config = dict(
    n_kv_head=8,
    norm_place='pre',
    dataset='wikipedia_en',
)
Each number is 128 + 32 x the weight over its row's rms, rounded and kept within 0 to 255. Layers, rows and columns count from 0. Numbers have three digits each. The size before them is the row's rms in percent of the matrix's.

# q: layer 6 attention query, 512x512, rms 0.0236, rows 0-63, columns 64-127
# k: layer 6 attention key, 512x512, rms 0.0235, rows 0-63, columns 64-127
# v: layer 6 attention value, 512x512, rms 0.0235, rows 0-35, columns 64-127
# o: layer 6 attention output (transposed), 512x512, rms 0.0174, rows 0-35, columns 64-127
q0 087:097129144052103190174081165129163118073133181151174172152162137118127115074045088094100109132115169191113087084161073168161083142083169133153121146141084135160114113102117109188126075096124149
k0 089:070116144162127146136144158165180156129187168093155165167114125125095179109146078118070109148152089162168110117181150144131116161180105101151145180121120130088079133169171129181121133132113115
q1 113:110160138057092156183126147107127141141165119100180163103177105126109111130081153152101140117127117092169188191134090137166112118096106106171113166131082180157128108175109172175162127024139119
k1 117:108136128150152144093127150097148097103145101138117158151121088083124133124120089132159166126112125137187104165086123110146097123129082114145125197075031158178204142197086132152136126138146108
q2 114:182083131136130117184080183171113132152154179094100084109133135150199163114142150163124108109190051171159142104142163142093116146101152125152078123126135079187094127139158114156097114166164102
k2 115:102111166130126102137146116132113129145039134162127122125130137115098136136122106149115123123100094130164111080050115097077154087144128115150101163147039088173107145099134125132003150159163141
q3 120:178091168053087169119145124170168119088137096170136129161091154141150120153111150155179134139158088142201076077164174139105112144175107140137138106153072144136135100206163133108151062163138074
k3 118:140184165131028105129140116141156081189125070166148134135132165158091127155118128159091130159141143132171121125097150105123115069094180125114142077171121141149071115129195176121070146138141121
q4 122:137092100159094094156176135102153164080089127106135097132156151117166059157150152110111168061125089112171134065108134150136143121145174127122160113147180116088091112101162118078092159128176111
k4 123:112161032155107051132154107101142096163164142127117105142157181126121122198121132165149139098104108133144155085205129131130113071131146151113126118087136105162122142070163136126101126131134137
q5 120:157135087089092131163095105149213080156079169085152117079113089097159118145087177113110146121122143167102110138114123153151134123085111179138121087083176160055118178179105077130106144189135162
k5 120:129103177130087082136119164128191119139140169116148077100109162143114211112132132133113157112099125133102112167159093150077162084104124109091170118119245136071147111083126136056142169158173080
q6 112:160147110095127151096145106157140072186132093132162182151141111126109103102143124146086110116107146098173103118142129129193036088137113130177142072139141123152133084181141082131136137089088204
k6 116:114153079142183114100119131165092107111142081139136142144145134121139140097145164090147097161123097125145137112087136116136048134132172128175184044096134072193169164116137119096119111106101114
q7 113:132181124112097110117107141105160146200136150104114057135157159143162143109088150140153092161123133192111095103158096101176125086131098127088131068112144119137124109101113119120152135130086156
k7 116:131136112166122073109132114033116153196165145155148074075160151118109130117154079148117129127111109138101119138159153152144161124098099135178127088101129123146096128094156109143094164135127083
q8 109:117158112169144122128140132161121119062061114163079191154136157127040166120164157061087091082148110119192144119078141107166152138091103165134140137071116142174130166176176111123138121124086151
k8 114:118114152170142109104117138098158049081095068133137255138103164137113130123147134112079097107168114134127125092105113120121134157103149108127159122164169180140129099152181071148181109137085132
q9 107:166141153110130099184106140149179130150119095109135134127134132092110103190119101094166113154107106048081119137123125110096091162163115129112121155064106116154173167103161131122087170110100166
k9 109:144145225142184125096116112092190102126111090175029136143150100111108117101116120165089111139137171126053147144170131112112129138138110130127129162135125148075180108114092152165020131167125155
q10 110:143139101102119097127123166150125157154122174132098100135151138120102115104119131072134121140127083111134182198176100112208157114150132118145128093101153119179173081106180105129132115028114185
k10 110:088115013082073133129112167117142142109152179143110112129161143139134064191133121085112102153146128103086105170157097110128116172141076154125061166106087097226149123183183066086039111092101158
q11 117:140089167120110078094150121173139111146107153186147102160149149116140191106063172147073187172141126165164149154185165095168078160163120132198116137124196166121104127158161174100096141131100118
k11 120:139139155122093085112067093156088116097138156125129137106122129090105132123071177090133183150114116162121127062079097087125058167124127113146154123128082082160137152161151182146117131154108148
q12 113:101136105146099170103195105066213118175154100116156118144125147158112131143122141108171114128095156081127051154081109133124076124147109143042132154052099157094124142130117077134151112098094113
k12 114:137120101167156171089115137067142159100139132132096135123133134127123183161158121135102160125138124185158117090141121109148210129141168156158109130164174117131145160141079121128209129123112106
q13 116:138144131098132121103185086097114142147077135140099127109111188165111125140159136156171085142103129117145172149111179154136208161135116146113138152142124134094133077134144152126112156160178148
k13 117:126154108127095149146098158086184094147131184155143095089108105151140167069095147112073142149131167139217106124089129125163137130124127107142149074125086138077123072090129162105146090118179162
q14 115:137132159133076156157020160143085174109139158096095137165142089119144149178090121119186099095066123117096110139082092093182104112095157166123119169113076147166140145140152166134153137128131127
k14 113:128141190135063131152180140100126144124091167122093124154111128102139152163093098084131125094135123111122113124082128081095067089164081154141130167111029217130141142143170153126197109123145148
q15 105:115128167134105183186183127157148138098161168125158171164136152160134140184145169129143133153129135084101188143126060075165159153148101155140092119119108152163118122121168160150132155060116106
k15 106:100167152108083149122117105154163104160104119190188133119131122119129131199120149084200161114121140144025127159129111142119113172088083055121149162128098150232163148140109159234133130147143116
q16 111:164112144091112077081109102127104144095143068122056162096183086178127150039133117132124092060098103078074107109134160137151130122152103151111142119200144159167137125149108089085100116186107186
k16 116:111121118102092143142114132116127121092152087100129119110115043067146127087118126128121104128161088168154140149211147151124100196147181178157115088123128142139118108143185109086142126130094188
q17 108:155092093121203090150061092087089104106159123121035091135166126111128162135145084166115191154119163136172100095115166113134162211166158168113161077118154080056161118141091107133145122117111072
k17 112:152123059128130105129197116096023108093117094126095127097134154116161121105123054145170161091092161132201120158047119172117148165120086121137161091137128105043116092155131038158146121121128119
q18 118:093136070128133114151113116109178094119209124152108143196127127087128156072135086126152094205169141132175135100124152142198170142121099118136146114066136120149151100142133160154124111117129120
k18 115:142111122141154141103111122135122085122125106122095154115125136176135149123109098112164103163119185075142150125078162104138233103098141135136114186169132092107078133130194085173063165138123041
q19 112:069126121150152204139205174156119087129109135145193084095134141111110106083113126135132131089102130126122141093122181124137132169146193139088153112063117133125106143152157166171064167120120155
k19 115:146154156117152220120103159150151135092093195141121070185150167132124091118103113128188121093104140165135125028114146145132162139121137172146175102154116152158167170139104203178130134139103163
q20 120:113092186172109152105107137184136074098130140137175192136133129138153181122167124118108126095178171123128129061082112125152126152137191107084136043205117132080182068143115149185096134107135128
k20 124:143142214162063121210130154207080141055142175096117144094112097137132143129140182095184134112149160103144133110157128196160094156136133139110202045108058123095112097088124167180104125133160138
q21 119:149090140085104095109089089109141106133124122112126101096186092102113154102206142136158106141177058142124148131130138129144151129153093172166127149135111114137103159168192116056119179149131158
k21 120:143134124146121118133120107089169162106160062121053089120126154099139166143116134091158119119144128127152150176125131125159124116098141143106156124113049124098134146146201092050134153095097153
q22 103:133208134054124124133105138129166078098136127088141131076133174043148119140117184105163116146166068102125182167142096134149160090124116185155132146119134100165152137114140173049122154146156081
k22 104:111089129112107117104107142092147110118156130155128154120128167157116082151098120131127176128113115101119112168094086164124107157135094141147157146112132097190117130174168194057151124116157053
q23 115:128157111155148165107216147105121147121154194082112046114148082145148162094130117172098157194122111026149126125196135117133123105143085116052106147176159132109156141133101141113093117168129125
k23 118:136135101088135175125107102140201166109090126083108062166148091102119124136118141114131118210139138148048095119139126151114095163142152131111087079109071203128125085166162154104097114116151089
q24 118:167092121127095104143198120076115110174129110143072126078134124123174153122124137093080126125136144111120139080110192133104154121144054120150087143140092115151138129103153133128184090136085093
k24 118:183159117117082083127122106059124095102122095197095173126148087116121120167178156061077138143115104131128140034054111146146117094137145136095022168116132094186150139170155157101171155139147098
q25 098:119151159142115105087147069160198083174170111113154128120092107104086211117152145109107149134132116060108153138092125136087141124160137141163157161133157152143138138084153141055114088161107120
k25 103:107148201115112145083109136169143143132160067127167167110145130113135153089108166098141111131126176150033101154031101115134130111084103105136114129131166156113096123086127133078108160126143070
q26 119:079107104120034160105110092116185162183125095164121167168142132098129110094126096130146180133071187037161178163143136107113116164112137116131118113108086161124215119230097190108150125079115157
k26 121:111129116112093162140157132119121108133135090138091175099131093137131103100133092131157121102080179134173105242135130128116165119178136156101107120130077141153120083211141155095190145155180105
q27 109:117132205193141145093201138106179112110039132120128153145128106159112152160120151129097154080131117117153123133079173115081128163109106142149124141089105094110102140100119109156106217099099122
k27 110:129150201156158142124103104117152138118114182131143196137116149143162142166154092125085117121084102134141116068052116138125131135069085058110141092194145090142137085123096124190148152122136095
q28 102:097166187111082082145122150119218130175157085115140097149141135110157116133132073151142154127123106132112157122207109165142127092083113118118123139149158109125143139143185142143159141085191151
k28 106:139136094141127029166132137101137108171171017183146109101129131166124073145178138158159133098110125099092138146180103142128107078146130171148106165080165075191186159179178163134080106119115122
q29 119:127118122166138128109099144117156151082155157148197197180092085101149120166128120092189126085078119098129136039142098122174125113111109072089121152170133160142133178184089175130137194116104089
k29 121:118164190156153101156125118093187160135159121116146208124101117121143170087064160097157148145097186114092120145197159118152134145158122167095121122116114192102140127145136154066143124133173148
q30 120:148076112087153095126176125105097133135127134144156158138145141175067096107161166184156133105152152173149120155173101158135115129133105115175161145107091100092136128079142075084140078114139147
k30 122:128140159105114094133137131061122105121158177192146104070124146145154145116157136055087133122149125152166095175204117134120145073117150132153150142105163074090138102151043057139140156153131163
q31 099:123123121129105157160034154153111095117121164117147078153134149109176114135077128148198108126094146113159117111100135160199159146166138159084141118102156138117116126131148102132140150140137176
k31 104:164118152112140167143185109154175095089122156201124111135106125128128146164107135173147105147099131169167131085116097110131174154119113120130143113119174147094124142197166121108167132158158159
q32 111:131136149063212203129109081155127069083154123133138116111103152123115154081145144097159120126082072143105110115142132122164174110126145134059141163162119069113136114091074095159099094171133150
k32 111:140125099122160201123098144090131082128119122136110142188106181132114190101136132158138077182084141138089085069207125092129152152147171143092158177116207107093085146104081134063073144154102157
q33 110:118142122157147126113058104104095121137100134122099156141132121155104110094116106123099152072125156112154151122138125109140124117129101099105121124158139110096179168109056150188105162131104113
k33 112:101144105096135149139156134137101139185144090085151157106121130115145087092113117116162130073125156144130122164128136152174124109133126168150115095138127080141107146164116160145118122108154114
q34 117:181079105110113123116030100093101177140116145157197068049144186116132134129125195114111108168095060208192134069089119121165115167137133137115131136105146168135135123112110122155103059229151109
k34 119:193123113113172118137151106094107176163093178160213006121152138113112144098133132192141102151117133124147133123085081128119090155119118094147139125146139170054120119139117088098089159140140080
q35 106:110145146138073121163131149141158165112078131151114059085135119110100134145148150028129124106118111145097118109136103106056078171128073148143159154134158096151094135136172164144112144139164185
k35 107:174120198135097125128102113112152138125168130158138112104150109126115128130186141134085126148150102119154096121162127101107083135155099153130125179142179153062111107144148177215092173136145197
q36 111:147109147124158158091160117148144113118124158121135093117178091135102136125084058092213134098082112191110088097154133121138050160081111101172103118074096100079128085066083150086112094159156155
k36 115:106103110151104056116132125183199132146145166133176132134126146111122175109169035119120101118133147183153147067118164141158066141112098123130130087133127106122047147122061090112089156157161111
q37 101:130141124116206158130154097164087165154112055155079115110139171167133112142170133106151135140138112125111159146133117081089187140141088138112159123126104102134130151139142110101134173135126145
k37 105:110163082127141152109113140074092101109140083113102065165124153101115094114152145147167157144127111124105112179195134147105124173132122124111154073134132145154164120048127117154161123154085214
q38 118:104112133092125204169129106185123208088159137171104101155101091089142122172096128122109125150092151132088130064176172107123130155212154076129104122087136135120122121129125123109132068142133199
k38 117:126145065112097191114152147242100184112109141154101039160180127105106147114065132098080125079112157175169152087155139145085157168111126102158183110162092124080074108127137120081134125159125156
q39 113:061145123133129145089209094179080137131123136139134151088062048179121050159093173112108136099103129106162125151109072147194136138128108183074157119127159195192153100170069140169131120179097153
k39 115:153097150109114154098076119164153114144123134142134118128086112124150166165149160071128148114107078176073132137169105116110170114096130156126165111152186151255115142130095144127189091152176131
q40 118:100163131126128107111077134170169134158135161124158120135158153137127135072105092205133113126117084131134130132124167148139150124134139080102147139095132174138134109168121063099158142126140113
k40 122:083133074131161066120120094199150149194121147083180076126138132128148084141145137182137111136141127134139115126119115109144148120135144145156114033124141068200135152197189110104096130108098131
q41 112:094126114128114196124124108117093109118107117155117139128152100122098124155128113189171123128146173170105135152116151130137126091103107142147104141081163115109125162167155197139048148117142169
k41 113:147091110113147141141124078081099114143199069115100143091113105191107089158119091147137161090077131083098096157203135172073107121150166104134150111081184081136146105199072148120082107134094123
q42 105:114101121147146111159181132111085077155165135157180148077111164121125095103090121138092114099136145145180174129065149146118148146081133103188092135141153178124183105098130085126153098121122157
k42 110:105152161097158153112092127119082089138149124082196128135141119120122080170097158112177129200132097118142142089066085122129134116146101096150102147129129158179108156103137161054146143135117137
q43 116:110133175133133132151103208159144174089186138099120123111133144179163066124069116121178125120166113078081131129136146075150108124105118149152110129142124133124133139155177189118136153148158133
k43 119:141101189132138137139101154151154136084116120152103062163121078091127141164082126124177155119155128125087157083113146142116121152101115137131169098178066112117180161103213164160120142124135157
q44 113:138122077200149164134173213116176147132139147116069149180091126169119107119111126102113104136102171163147112142129076140169126125089137102127108155120068101126108105121080119145150139095141152
k44 115:120137041110157145126119114136085060156096125139094129101133150099116076146124159178136072149128111155072143098143172148102134133112163108082105221089102119183148135171083082112122123135156097
q45 110:115113118116178130120096158120161150172166113182130145085157151132173134121162094114112139105164181166071106108112134124128104139147143079188107145115135110181152109119119124130185141076116068
k45 111:133145134131168087127103146146121135153082091108106094159126135136134121119130158115189138109181151144074142064094130112150114099099188131148135118093114103128171144123101103172097113129081161
q46 093:058091103173125138157051124148102103127162127160101123126160125104125090155117117145093143136122129087144109082133119161176117187156126118121102146113038149160128093134124056144161141092112177
k46 093:108115108127122139119151140125133041112153162120107182174143149120164144193145150138111118108133158125162132089126129091167154186153152115113137179152126100105124124134130094127068108140103203
q47 116:184135132147128087129088119115101161143110152081134142112081156161171072092187179172107097164140074103139131200121162058096114118081158115116111112199147119050091109186118141108126122170150133
k47 115:120108084135117123131111132075048119110114128109143095116135130113135063168118159169149121150104112062161141174088126092081113074146166124119141143161124158097139136116106206083122144130122115
q48 113:088102107086070139181137120035112115131158119160119181106128147143148128130101108120137151135135141182116119128112125125086137127152115130109179135117145193095086122151166086110105056146089130
k48 116:115151064125131167122143127072106061180139195090151158156123108142102128096128100120127182123126087106047111160173132100113093071129120077124144120134128115075126097156142080102132108129083089
q49 122:105120118105157149153173138149120059110074145143147112151161121102125089206082083198082174152118092118115115135073119099133115143182123134088157194081139172135182089134126152098114144154156133
k49 124:164125065119111098110092141200152128108143201100113055118149192130123153172119105114100139079132079103141133156142113073167095095126159131096194138143170126172150129105117202069145119149109106
q50 112:161113142141106144168095127216215115086141113067145122140094152103176082191109199101137151114091142091155119112149121120113132086111148096087127066135217100136131053115075111154097185111117142
k50 114:127112099125105166144106132220151049104130132108155121128103124128112140169081167174077162158138177130163128038152154110134124109123112084125154122101187070197117162124118162170021135133131088
q51 096:088131111112130145141090107098116094168100142054154157107155139141163064176109136133133126133147121125099080130156138148130072150144154138043071105122175140101175080106163065140113125124133145
k51 101:112098024169145111162142201077171114146124164126108128128132131124132111139133130118096167098186126102138117146202139145114129130139116128103110186143159124076154129106187095071130084114140145
q52 107:129181115160139125123033117151085142109183126115098129173103145146150155171165083107115078115116193115154114089142125156127166144134082112111160108142168118135146061126072157095138166122167104
k52 109:138113105111118131134169088156126071191127097161100132103151165081110054133175126098135087128159156077110131136162125137078099139106128133111160089124139146155102108152134150132154102158117148
q53 095:129141091096129130127142128117143171157115148188122115108071118085142141113045157129136142099098158154084109106142056187150099150165105167180100087122125168140091132136157193141191106156134114
k53 098:137158118143176129054138090134170166099132189184115173162099088126133102141133111095083101139115114154094127116107126108148117155105158119144137176130140162079110122202167134132228097128144118
q54 111:101167143081151163109053090098133108156155128085149133115134129116176140117183102150163077186117106102086116099109092077115121107103085050112136107171173088133160066118141134119131149152136103
k54 113:131207135129171166198156197093201120142135124115145079154144096137121122146186182140146155145090167149103142057059146075128097113141150113118131094115126124114144126155177173086099147095124139
q55 109:168135157115119122129137161107098145132166109132098128148142158140147168159162149124153106191091156135177110119126133129190093086092110156117135116123156154091122067102164104096192067069167057
k55 116:150160106114152083153121134095103103115082078121169100089147141127087141175142151091093107106083109128190092088085142117096068143101134163164188079119154175092153135062187100120148116146110040
q56 121:098190122159056147138106113075102205142106105137135109148031097141071122133133110053103117136131134167101167095119090111168081080088176099131129114138056157145114130118146118134120124150096141
k56 118:132124073143067154104148149035083118200144145153146111138111159080134163098085121146101087136099161160000129041138129117171096151131114159089145185113119151138088143136172172192160129128150143
q57 112:187089106135151082110210155141116151120129148115149126110092109101161153085144136135126162116089142082069153103102136124132119177141160120129089129084066132130126131177154089061080138171118110
k57 116:093170115187149089145120153132132177111103163169120124115112148135106127081088122155129124101103142108127115187080128153099081128158172131159108116121074193148094082136102095153183143135144087
q58 100:163101095116171148172105152135105080155072140133150107145138106151168144106110172151125160128109133189137159123144168127113128119118090132163117109083141157121077149114106135172202157093107094
k58 105:183115074120160135121135151133117143112106059146156112156117176131114140142138105149125148106065154155215129161062154161124127088066112091095121147112101163145174156127066070127234099100086152
q59 115:075177149185169114130083099080168136173117114084132198115137133106141095149089092199152144139160138122149142095144137125149170107109205198171126128114174137098104127098158110083133164152124138
k59 116:103110114152185125124127118101103136103116089101182123149113146133164137160065106123157141143186131171115149083118118124107124196144085133154089118121116076169179129138192114083160094111185139
q60 125:167118139129112161120103094089213162103102127131132091130174079104125154112093116161118087156145118181161138119174162125141075121131083106148160117129158139203112193126134159174100156107137109
k60 122:142119115109141140136126063043243156157135081106153106114130134123130120169129109120041107142142103116157142134204107108146125107140114126134148071139170137215095144168143086198063128097107103
q61 117:200104137084157072135119091077132155109161138130080165078092173116147128107132079118142102136123127155083129126138158083147190096058121119154131192164117135145152083080109110151110108105125113
k61 119:103140145151134135134112120110108159122144138178082107109090164139143217097105125117111109191107129129072109147129096116125152077133149151108091204096148101211079106153159117090105109158072136
q62 115:096084052154102119136103167087164115159120179132085084145207163184133086126164123164144093170166084153172124146176107082148164072157128128090120128067093083102090088167154076124111103157139100
k62 119:191106000134173135118165135095130100155089133166149082119116156102169113171173152137188131109134152128201141166101133090139160058144180127110165154114063033146107128155057090125116129126113135
q63 118:134142127108184100071118077101155168140078096098108151135141133209042117129137142179135143172105068103064086132113119123068111136101114111096096147155127167119126094171125063119182116079113165
k63 119:168117103089162084113120146109116136114117124114178157116137137095120114111119152120102117158105149157150121148119118129127152098129122122149130117126104184113176097127128094126240118130085193
v0 119:127063148147155109073138117126079154103069110085121122112153084181089133164109173085187047170041162110148142169131128113152134160130135150128077107190089152137102158135096128138153091074132139
o0 119:155087126113100116042097160126164123112055090064167182112104105162121141097126143073134059127180134082154139183143080153121116143105130124090109154161136119096127157147160113111101088066160116
v1 118:146075125089120117105145058082123107096132127102155133147143074086133157150100182056136111082125139141116191138146143074095148128107167077098083087195121097154149083107125174164157137137224095
o1 115:116079121172146122107138080133129190080118110103127114127117143089139126121109144110160114091153104160122168099177138104063160166041132080125125134159131088142142083138108111085146125149178091
v2 119:177154138149110120084135066168134062055155142161166148077114141050113159148122085152110130116112154159141140113119134140201157098181128143106117142136116114115157085141092138140135114086113123
o2 116:139141194118085158136114112093113201072150164147132144094133158043148169085157105126132110117171111151145132114137168144181117093187115159137113111130094147153155107138128138071075120109102087
v3 115:134119147235171150124121179095145123162163149130111162153255131135089132117150154145105124167086157106178165162131101143130082171195110118077065133116176190161118077126151127143138105090121089
o3 110:152120154025173118111145092120099110143137056137110114138037163147100124104146141169145121137161112100127139071157088146080118132189146152085124091172098116079128124121120116079135134090153091
v4 122:124168124071127086120186100129106116167184144127152127095185142140162144117093184155137138147109153130152159107135125165095095146109168163125087096214122171140131083121106094170145077152083089
o4 121:148168117191107098128126133163143123193184122120120146104050134132180134158073168175058120187153150074111122113131118171075108121111135196105098172208085134119176096150143122100134086142094064
v5 115:149109117143092129120140123141136085080091126170105125107048100126131100127096174092106157120054096096180199091104137095130112094102166164112139121061143151122164122109112092149137138148149095
o5 112:148130109133113147134129146146092195085098133155171128104209111108111121140115178106095142164183121125137162112111189082116085060123193179138151117065121156119138122131135095161140162117145111
v6 120:129184107114143138141102156152143220167066143112164141131092097071116135139116151042086115188064176059141188104095223071173116112070096131125156115123145106110083161173114103082120111137180115
o6 119:133169127138153117119113156119139036116103163125086137120121081069142132131146156017147149154170098104162187151122200085158103152122073125118187166100129106132111135146085093137138099155105136
v7 118:077143130088141131158121187154149143147126130131118118096159181064076151142119095065148195129156102155141146138102182117107136142082078088161104134110120169111111150125139105151153141106143132
o7 119:080168108161123134139124176126107111165114098120155182085098147101090138137119071103148192132112109135145135106110158118135133142085156075165115100109132174130138154106122161110145167121136173
v8 120:086131135201147136053091087185120110093175140125143145142216160104177189100180135125119138188135125109122081144144088162137139180076140108098165137081146067122137144125154142106152127137186103
o8 119:099099136065129158046094158106171142127161170126219135154063137106153174139138150133108138147126094117183097180087110158140156129113130107116155151075110099110125141118126129103129118134136113
v9 124:255155117117061118123107187151118078164090117174121104145144115092208130149122038128143090033154132161106151125151133096111130133159049095141138148113083131145114146117129102149160194142153150
o9 124:249140089135115120160090157116157169169104123186108127181142104054213129115116032113119105057127142153136155170136143089122118123173119111129130119153102124106118129127132157124132157152143115
v10 120:109140150111152096063125118119094171126146115136117142120156117086164158151155176128121132131143146118125117128169192158119072087120126164148126130025083155112067075136157141140110126142166140
o10 122:119169142148132118036109084102156116084149062105107218143091089100170161107161172168152127168085117119151133125125152165119098154103126131141164153074138170166077105106142136125108117141151173
v11 116:149162151144075107118145086159136147109121129115125137199241139026108163160132137154136089111117107136135135123131153169119165095099145149104098114123121146125104119134145101177138142201097089
o11 112:118145161090113125103135110133079126128106181085111129194029101052102145106108107185119103073116145121185109114135149161125150053101127135085103127111146098098135086141087102117146114183062171
v12 119:120091141226179118187133223148106149128155122114143130132047148089136104133093108117125128097167115177082115157149150117093074101102077121108095144149115189130105126148106134146139102142219070
o12 119:117098148031148058190156157101200118118102081083146153114188170116136119129127134128160106117119105133141105132155141151075097128099154117143119133194107164158077151118138155130095113140190087
v13 119:125146124088085144146158142117109114105147136134106146168179137091090148153133126123153140131242100118107114170147084134130115093108144128111123177113138109160164094148084146101143119084144182
o13 118:123145117168131131137089118147161125118121123148138138171052167095076193092152120133138117130045128107128126156115104177124076102158158121138101099148109115125116082164139093096111101105160177
v14 117:144109155146187094115106101120079066094100149149104148072160128128097117119168084140120173126187112141164104103137123098139083109122184160083114120107105162166103136155152111126140097053164075
o14 119:142116157120153090148078087111141182089087127153146163072116151107084065147179080122094168124110099095105114121139102112135126133119174150066118118094144154144110156188107138173100115072192111
v15 116:156157099149155126141112110106137144144132130101133103071110143179108134112127091093140109101098095085100123107149101141123075144150082175111126146140140139130122128135061137102140122111125149
o15 114:191138098095157158143111106172144097121170149123136084104106116162113100145114113066166130118147095092078098171115134136146073148148099165096149137152120151105096068097173099123131072127122126
v16 121:086146096064170108134129124150113165165154145169122148139113162112172169109102192120153129122196140155143151103139155145121139203103147074173113100069100112121073092115110122167125108161086079
o16 125:091169122169175169120086103086160110172169080156100145128159111106178146159092134122105140125072126140135148112144143159085141156102154062197090116076158103108096079127125158126092105165109119
v17 119:127102150066114173140095104146130092092080135120112110211130139149159166134103093138086129164113099129092112140102130103147127048178120126124160124088103163148144102149084135155090080093067070
o17 121:112105139172094114089113111106155144087104161109073093203123112153126111133117108086140152177156081177096058126127120078133129086149149111145197133135166133145122085156198114121085089095106112
v18 113:059119124100118152174141198135119138128161147147089144077172075113135183142092117101148124165154085131201138127124048058152171119103135151144157120177081099138160124105119084144107112147096095
o18 110:074108109157101158183139197112076103132193144139142102082118066073116158096092144101088107176123142158093112109143116078124135120094122178175133151134088133139207150145121107120084094120083144
v19 127:129088124069171091154168112120126108140141132125136142169113046132138099138169141090077127213150171084126132143089113089161149140115146158198143112101128099143123134133156128161141199115091073
o19 124:116109137163124083159131082137116151132143154134137138147138035134154092116123132097117159179100112110146110126120086083149152149171127155161173168137192097117079125131095103086121173112093120
v20 119:098165118037134125071155080154109135177111119120146134124100084071105127130095173149100133140157131158146183136142099071161111101105139191106129132102154177119100177123171119141121169161073133
o20 116:116194130206116131040159081100148107179125107104115174125162124084116120085082143133136140108110134119171197162117132105127117108128137148065145109116185164133129150146095092128145151163106135
v21 120:105079125249113115093172176107113134174108126096099129139029093072118215151133118136129102115094119133096161140106113107079119139062161173072065115120134132139120138118113153165115108070170197
o21 124:092136148033133070106129134189162147144123114073093177103210097098123204135123122154121130142162116142138146094141108089094140126088202158118103121141120143130096123123135131137164091087190158
v22 118:155140126079099096144124115127145204076157126178136111193090082120077143183123115113152212144047113133106094097097151137145127170119102182121132110091155099109130079119104094133140169036130117
o22 116:147132157185090129172157130140103081090200091174156167195152099105099136084107132096145209151188120124103140131123124101140092134143070137091090116100131123102160086123135161118146172057124082
v23 114:100045127043126164043171154114163142157131103160168150138141149085171125162126105141158084089075161076101159125175104151081094113108103010145029140116132158136170134133121182139115168095129078
o23 111:128045114179107121029191153117074117146166146156061109140103158103206127113142083139184062113128106134120135088189086156095132101120135042134067126154159083086103151111130153145144126125136104
v24 118:090110153228156156106129085157132109116113125141156166185114111112121098165154078120063157066098133103161182122141075139140154148079164134129052127135169127154133139125129166146139172186133110
o24 116:084097159042122128133144095117118128087116148121115078179155145110141129099135091127120136074163125099138144091163120117124116144087152150168028127124097118157090126105133132116171124197169073
v25 115:096052105156108123169148146089120208106085114107119108162210122087141097157138170134126164129176135120108099126099127180151101116127056124147124108146111162122083139129151093093099116210125157
o25 114:108090117112132116111185184142107061132113146135146112169089126095086132112091166160125191142094095127148160127111109133152109075158120083099090112123168151141091163167140135129137155179142171
v26 119:130104150194165117152227111141094161186167112177107114052093158161139149168107144118104145085126179087125096138140186196104156152138113156082111114123123137132082122167123104132118126159174147
o26 121:148120125079092096153212148099179121191127127170155143037159137166143163109133137173136150079110135098115078093079138145107099130152133129090124150149092100102096140161129119166158140168154069
v27 117:120113132121069084105098165120149096152168112103153107114054144119141165119127094156159090133099086100125090117154122096072114139118131158095148126170202080141086106121173164102153183131161105
o27 120:128104109126126120093110119140157119158163100093129115111196094129142118160173067124178112134155075121133105146104093130064134113131126171127132146177144075105091122139107133114121168162135108
v28 126:126170101044126121136080127133140115101115126178103146155101138186094096093114109049179064131146097130171122158130112164085150165165142036178148129087136114130129085116132121154134093153178136
o28 126:123160125204094133148104119108132117108112098121165103160154098189097104165122153079177056154111128097115110122120145180104119135186131036180161119089110118144131110135112147100086101171149127
v29 122:130153129167164091098131209154114129117093127125143126142074093160066160099134179152200209081175109175156127126123137140112141147175148222106088135123140138120135115129174094089140144120123134
o29 123:096169138091144064088115198066123145148082123117131120148185110135099189177156166131124175103081112144132140128130120121125112101191146187099107160162103176128103144151075094127122151135075121
v30 116:114131119140147121136148103124125079135056135079155126110170142134084178135114085175060098170098125159135065107149095112192147153156104034151118136117147158160184109127107121137163149114165150
o30 117:104102131094120205095137072123147119118065142114121125154115144148069154119122107135089102149126123146127072138160084138217117129180106082120113143126128128092130102152143148134125146084184162
v31 114:143091136084096136151163173132115166154124131128141128152078085199197097142105138132170141109183168176145123145146080158158111148113088125103143105078163163132135115110137151122134094099150142
o31 116:151097175161076150094153168146151092135106120118140111215185125160175112145105090114100147113065116177153109094192072123144111103095094154097138080082135148112162116104098090136129108134157072
v32 118:115104132179163140061144108136177116103130119087148133145107144186115094114173148110125127121090120209142151089108076146140151138167177111091174123126088174122144094149140131097097187119148063
o32 116:098120100107156148096150127122037139147146159132089119130137162180128106143158145115116139120152145190119138158159112154130178141145128120096149135103121138130183059187099107137107184092173091
v33 121:126158143193152157127110087143118136150098152104124108113146113134134096151118117122121184219086126137136109111148163084097079143171134180138139135100123143129081131114118082118103191126093138
o33 122:135142144048146158103066100144127131122104142131096126114125034164114121125111086120157225218166131089126121111144124071059111147164151137108129107063165165119148118108114111115159230100071130
v34 120:131151129143136126130144158161132079056154140148126149132051147150134188138134128145174118134196106159144115116153076109183131195118135115084174145154076125131131126137062141133122031123162117
o34 125:118086065117146184120114141078103161065163151138151107158203094166113192128129183145121131141061149154093135127094067115192094194128111098130213139180132094168087102149127153117116029157177123
v35 118:142215095196147150166114154109144107136155122160110114204054085143106167168139099119155156118169144149149141132146074141082125071155131179137133138125172110122165141126116095156131130114171125
o35 113:105176109055128135181116157102110161118121153195157166171190059154149139098132091150177154135129130136108135125138088168081169080121168176159138119150104112101095118108156122109117113134160154